{
  "num_attention_heads": 3,
  "norm": "layernorm",
  "norm_place": "pre",
  "bias": "all",
  "init": "trunc",
  "init_std_o": 0.0306,
  "init_std_up": 0.0306,
  "init_std_down": 0.0,
  "learning_rate": 0.0198,
  "lr_mult_qkv": 0.5,
  "schedule": "wsd",
  "batch_tokens": 32768,
  "train_tokens": 114300000
}
Each number is 128 + 24 x the weight over the matrix's rms, rounded and kept within 0 to 255. Layers, rows and columns count from 0. Numbers have three digits each.

# layer 2 MLP up, 768x192, rms 0.327, rows 138-269, columns 96-143
147158101151089134131083091127127168109114106174078165139142144144123142145099150146100119137116147111160148120161111135125133130134123105155112
106175099106160146150157087170164156105121119123128158135094074126149153158124113112163120133155110149117133114160145161125102137106145129156095
172169156123194119188165113062148102163161135119138123143093081131177126118127130114122151173159130135153162119112112136148133125104132197088113
137155118115115107124131156139111149124160139133146115104139103145128118118125137124100143117159133131166102107141144135144144113132139137102122
134117148156142136126105112113138165141139130122158140134124143126112136128104143128118137127140157140121147117165122127135109106111115122116129
086179116144147102173167128123173129132149066091131116072115133140155111151077105160131164107145154144072142142085112105137165113165082127166130
119154148170155112091144148063111143141177095128100132168099124175153183147096122102155129129160114096119090100155154110130114131141151167100097
141145101124148159112094129173138156117108109142122104114140096151099163103111082105078121137153154111113125142221173116122128159153139110126110
124102114148089133112135120159094141115116096123113116075125129088132135127129127108163200078138169146171114137101147121094148106159081129140103
112177104149117119171160137140187120154161144103120168123111127101093142135135114103130161144158159151069121162173171111139151143113157150116089
120141150121116145123152140104151114125132138139112123116118122128158137114125114146107117110100103146109117105102131114119141149123117125120122
131141163122077145141147129117163134119088133151135119133114137156111124095135126112143117128145138163149159155137116147110102120154136127115116
146121160151140121127105129157120086158103158164142060172108132136170096140137166127112115123157108115144129105130115104116139136129132099091133
128164118156138122132118152121142129127154143136111155126116140121071163130111155123150122143129113173110157103146134109127175151125099135131145
127123132134148140135157103125146119157164129109141122146104152112119120112132120094126135139160141130115133150153135127134130100106131116101117
146105121144126161112135123126136144122093108135124119136146137129128135147119133147110121111131137128151110129129136116115123136121110128110133
157169113132136119126110107135106142112130108123084127141140119116098108115161143147141149128126147147125121147111154136126121106110123128137132
085092146134130097117176138177186131093126147155135149110131155098134102115119184163093143121130151125130123144124144118147148127134082119140161
122153130113138099167131065112152113109172119157152123122123101107121127132107098096119159109153098120128100124116158140132066092162134153084125
131127109115114156113128104132126134108089127140119125158157099145159153145179154124133139163189112147114105151095151149144124134087100117131150
129145105126123128089101115159196136129146125165114146129145161109076155127114136137119148155115121131105113135124141117153142137149104141108110
101145104169105132126115146130115092148148105135129065177103124157138132159120152110152083137155105136092113115111123115089157118130145120088141
174139139159104148169144147147104124148151158121130112131126142137132090126117098153097144134138154137111144137084111106131100147158121122136119
127172147101140116138132138129075163146112116127143124126166082079178089127119128122109113176105088129163118136108137149111116130118070149102102
092166143158127136113124070130132141164097123105162106113131139150117121104068151147135140146154143117084113139176155121125103138097113148130143
116141111123162125099146127124138161121133127131113152116148102144145088112117134159082093148126169130130146111113103128089112135122114116110131
114146135114099131111138128107137161140124136123126108133117113136130126111145130134116151111098141132129143108122113123139129118154136117147134
150160178133124083104135082155127106181111140126107135105164102089100158103126111126136140151158105155129150158138159135137118107134141114115145
125163132161148155169098140128149092134141133058130113133100120120125126134110134116157132146142168127130129139150129107133171131146116176122136
119114148181168113143117083092133053131109115190123127081127144154151180126103153122118132148166098103128122214145165063145165112147121104110084
106145139115090147125101100181154120134113143092077113079127118122127140130133124106108166105141116130102167140122159114123066103178124106120132
093129177128134135166090133110132071149103129121168125179091180143093110174045115157125109132188096105138148144156181118133197141100080131092106
108147117142115123112154092162101161093116126157131114080101098174156111167130121108159157140127120114125085137147129151151143120117104097111085
116147109136114149162163119123144135124091155141133122090143108149131097119095113098117102123148165127134097125148083106139183164141150094094104
111146134151096114111125107116152165096105106165103118109094116151134151122137125123160110101166155121099082106159094114124179090132152139118143
110102122149166147118111106169100134121057139136130130109131147119131130088113110088151149162124156133153158140139127141108123139122127162117114
118153064139164110108146098144166133138154153116107127133163104092134112161067134149087186082089127118146162144169108091136141125158132115161106
080185163149154167154055093165111112131148107141089118140110169144139163111080045084159123148139150112141127130095118093147131133114090127139119
154151120127102137081086151113100150104112161148141145094164154124133114105143132169127113159115177114158152121110168118142124120085121107099052
079100120103169093120116102136138131164151176148107095172082125140168149111127092093099104128126101115122162146160119138171157181139134138165081
130100141161121163084179153155097151142128151098108094117116065122156118115111145111110153151080118114124092110147168162109074183110117162113126
095119082126127139100089165218089138099111099136129086115140101067120153108114141085135154109142062141146110143131139117141122094145145150112102
142123165171114144147146165135151118090080148113115154111112176136134116100105136131185089134172180139169115132181126126115138128104176159133139
195123132150156130152180090100159165125148091144156081112081149130111133097147127074115135116131117133172113153141119113165112116119115118083065
106117135145117113135160117134138133154056064143091121077125153102128178126109158106169135124097172119134077088129158131146080104115182144118163
083144185159097163119150129107109122137134126095109129097146157156097142110114142086146143153151110184147158078132082127151149139138090168169151
128121128124175130159130136111128127138095120142135153120112134110148153146108141154116123119183113117140182145090133155128075104182160119155112
055138105133171114150081116094103149173113088101139176119113138163104162124096123139134112144115165116152129089135155098140084137110098159145128
119135157185166111168114112107137166082103066127182128092142147167158122134110116149127105118128110122080145153169155131136112098146111171150100
133086159107121152142125110104119144112113133130128121154096126087123123194133132159116110125123110111144135104137166162170144156145147175095143
141137128102116141111128099124116135135112155101120122151095117121133169122145119119114132139116133120135132159143144131167122091124130139144135
156147178140133139143146133151134124146121107128128115106111128140146146145158100132134127150100115134101113104112123120076162144137101154137175
163153158127103130156145110171094076089146096126119151129141132174177105160101166130117121133154208147127135106175097115145145135132200164098145
143137132083127130123124134135143124134128132141123155101105125092127131123134128120148150125135153091106134117082117145134099135189143143114103
135130155157151149135132129116146127098104143132177107127149157081150130160098171135123117105116088081177128119103147096084104154087132158145120
129139142148126126102146112107161120121153114155118157160145116129137083155126148171127110109112114125105120120147105127109131119100122134139122
084133143100126123140135105161178111104167135137125101120057117093148137158125117108088154085164110113094117135120095110088110149129163093123085
146131152137137139113122107165146111181152139135159149142128151122104098129113098101166135157128125110142098138137145140145133125146145114098111
145143121131127110118149131147159139112121090108140130158102109083152147121120111173137121148125138121084109132099172140164136085153117143159100
120144136148127129111125123125134163091167126181079091132124072128109094121135133132132147120109098149113130125145088123076133135126191103152132
137119141130118137113141143103151120109156127130134086114121173100160075126116175188086120089171124144115148166076124137163121114131144120135141
145135115140110105152143151149179124159129131125122123075168131144137132135113134138087135144086118149129157123102131118090135112156115121144124
161136106118176138143151124129136123108146139115093150123108127153188105125136164110069134102085129121153129138151164134106115141108120148137104
152112131132176106123100115103084108081096146113126136128123116123182136136141128066154125129130114119161086100117167107145152135128134159142075
143133099052145124130145132147119072110102126150062119126103125086124128150167104095154122088147154121147122149178117124130156113099143139121138
094144131181109142131152127123121174140082151166068139075134120161158183140183103137129121107151145107126116111128126108118142076116089133156076
137104117173118123141094113129111117132130147147104115126169073123151172144121131131146134143112146140125122116130134123124158132098132133108081
136130143115158131105165097095146115125114111122119122131143142137113146133126179147121130129102106160123107149125132123148132099122121134127110
163132102116124159106151152137152143106145111115106162108144141122160113145108094117137146132117120142097098198144132143137138118149149157143131
119167092120113139139151126122121099106152108158100079076110184139125148127144128129188076117085162152110143122129156089111109094173171120144135
135127126097124138127081082201096113118141137136168074128135142126134073075081107148116146101116101070092169121127132140117093151130122125148130
128173142138161118107129114104141105152136096107085095135105129118126140109122131150123153098085122134121131134130152081142119094154137115152134
156125123117164128161131096140133121130120098110128150138147136148162163136090058098099140119141122126136105109136106123151117128130111154164090
107173131074168073123116110135165128130160132154136114120112103161127096144126123121124134139133098103168100135186155140181108125084140103136072
103151152141083146079170176163116107142119110141141126093125120122134121148116101110123166172158073130148138114160149135130122123129160108130091
102155094114139160153112135124115120119104139123110132127122082139121099139125130148128131143131096129091156128128129147106143145116133105154134
136118144145093129147118146124132111125121129135122128158142116133122122108179136111143153155119092148139172113075120123122135145164178112121118
139118113111166162108163125149130157154141132113127118131139125105135119120120120130132112094118151135095133125134121091121123137170123149139144
139167115138130157143137140141104114128150095142130142124120113132156108095119135114113084117115100091110079100148130116102144101126137137076102
102078142164128095093084143192170135142110115142125117137112123167143123118147127139133160142174094133135078151121122128116166144137162115113108
142133110119114134109132104109126132129106147108133115140102133130110138110111125143144123119125137153132150160104145090126132113115156121140141
133148151155108128112144112159089135126173103163119174090153165151118141141156076122137120185169150110154176099100154151142093124118126114048097
158200132165095109146142166157089116059127128090119116088098100129165124107126120110143171166106122152125162149122131125116138104157115103162143
137131106089140109156151148140151098102143134147119110175134096133146127154123141128061139160132125077127119156145122097139124132114119158122165
142088109144174105095135094123128073109095114154099134155150129103140051149124154145150118102160144139145117196127133134093156142156135126079097
137127166121093143119163120112138156161092121134065119156106145166122149161165197131086134146136126144182146119138088123094133139140109181122099
107122088160152097133131159117170104127140157171078090111126116137073164139123107124083121131106182143172148180120151119157088118113092165103100
095142121195145138140120127128153095123137140110131133091114153155106142143130118079140136123116143130154139146107158164137124182084153144105152
116188122146117113129122120160123141115097154138125090158116130129124152090130102106128107165125168142119133118176163129157121162082137102139091
131153115100135173067130073156071162130104110092155131115121088115131122161154091157102165158108152113150149126128119147136132114125095146139096
109158141131146140150135124153150063176104152140097150139109096127163113096130129134140170135135119127106139181092100146115120145142145113144104
154125134172154097125106152116104134141154106130106144116080137164158132114101183161123100148059142110122119111088124134107133178088096144171130
125142105159143128099122114110164110160125161150141131118088151151157120115142130120150081084132146128133132135157122064130115122117118134137118
161145121119132113111110172084134122150139186165128114097091110154180138105142120105172119150132141148156130097159155164177120109096101128165174
125063128079095154146166094176057126106107113148164109076146120146147132095055110116088151085111107127116126153146161117139130158156072169128104
099145103087078129136148097127234127125075120122080112088106096150155114159086105163189152120144099144106134161132115141120083077163150158109133
132121122165075159120116124136148143131090215132116117122121090089106118118143107146148132087121134103154094127116172114101163134121101165135130
152121149139114088125106151154159098094142162131136105112087196146118123101125114109168142128135146109138142138103148146118131124096097144123119
161158166134114115122125121104130120138107098126139117164130143127183163131091099159127156134161149142124144128144164120106104159100159161094154
120160106127143110085080154106102162102138085128142145106076096088143133107091092109146148111122126123108134150151118121109121098149093109126133
137159148114097090111123181137104123099107139143121173157094128103128134126091108116145129132076108135126145130134098099115157098125124092130105
085116118115074126157124142184154136124092140114099149119141115193114117140122123151103096111142123120135115151112117100110116087136135141129154
138153162155139121152173113114111104124138096097154134122151148136132132144107136160146090087143175125124128148095180116111176161112118144137139
154093153136097164103117130173093150113131119116121089114136069127118121168123105097137133089109149122112127121090119123161150117143118142153120
126127160142216157156141119101103130153130142129140095137155078130164111128106138157147151173128139145130125137081137126143135115108168147139105
136150083111087160091158127151168132095123127180139097162123119165106139162123093130139137122102151142108136113134155133136145161065136119131102
101099098112122112144147132163160135130115160134089133132102132122146135141075151124132141143085102125142131111157156138154147124130123145114150
119104076085133116138088098129095072134136143136087119167149105157127122124083142169185112182169137149121092147156141117138153122094129150137094
145101116085164137099103123161123112125131119133161130133121144108138071135129150119154096137139124111129135102156165121149145113128137093131119
139151175121143116152074142142130107164142085142134110106136111140119129121173139135112119118171124103126151147153129133129109142105141154126128
126130089103125140181148135101155126113112132104145115135109071113093108123100114124143105149133162126136147158114135149119105145173099139152113
163149155152131108142104101137159160100150124104132152165120169155121141128177121145137135132196130152133106123111122093091127108185113135138139
165111109088126100150149165121146120128152126133139135079130132130129100143175151161115118112134112125146105113108160123128131130111116146104098
123122140144126090127100149148133130127156135158104131105146125097125097092131156165088128106126093126138142155144138116105143113124117128103133
134138111147143135123149098141137155155135133164146134112154157058109087133088130129105120149104174108110118146136125131096140143085131120139129
074164136100121169095156109123149101170127142116113107131117092173170124113120117111151132125129122119111145150159146141115128121139146134116116
135137123120091120125121097112122145131142137134123144113159123110105118117117141104108139115163111110130138127124133153093083134126141115160146
125142166138136129125109160181080114192133138143079099128101128106109144143117114097176115106145122151219137122117136134160144087107115134118133
121132098140131134140123104139145124125118148136120135127141149133135159108113125134112125110124167117106144117117145115123121118129124139108148
123176136158131133154157099121142147173129142145138105111136150147149154154099138113053111120130129114118119109163097134114115120153130127122073
127105150098150079098103170142110131139080130162106130126140106163128136175112124168079148104136082131161153151175175129139126110161120092111167
133176182114142168125101093157148152115127122085166115147078153177115127099120098128176118175135181110137118113120145137156149148122149089096117
108153146159131140134136153120128172189099141138160101122120108109165121153122086182070097166111121125166137126112115103142129151091082141108133
089131113153087123108117094110121159118147128121150108137148187098121175116148146137149138109104146122099125132109172158144121150149124154125079
100125156082153148125155123168162109108103144142124134141103102097116144102130100121128164148160144149142116178089164106136131102142139163133129
111150117142109108142092160140175106131130103109150169147109143108116136147105158094152123097188169124097123150103163122116122115159117105121112
166125129133129137141155101176159152129062116109108119089146112127188107134161130144085113140126135136097150120160107122096133099081114151113136
135121131133118133173137105115154150147152170127112132125112135127097130088133130167141132146139123151133134147142130138154154139126126127111099
142113140139122123115160120136153161124114155152119120119097111123100142171108094145141124102130097111093111097142119146136124128099095116099136
109114146151149138115121122127139133098159091117169113107104097158130127131103152097108106141136114112134080135110139162162116176142137135131119
143137140138061207128159135142122154121144150195100083152061152146106155074082160092127146080165151111099103134116147166176063090119175170124175
163163099175124137160106138161098119146110085139117081088101133140139141161096133117111143152101106167148123107134121134151116142110114117135106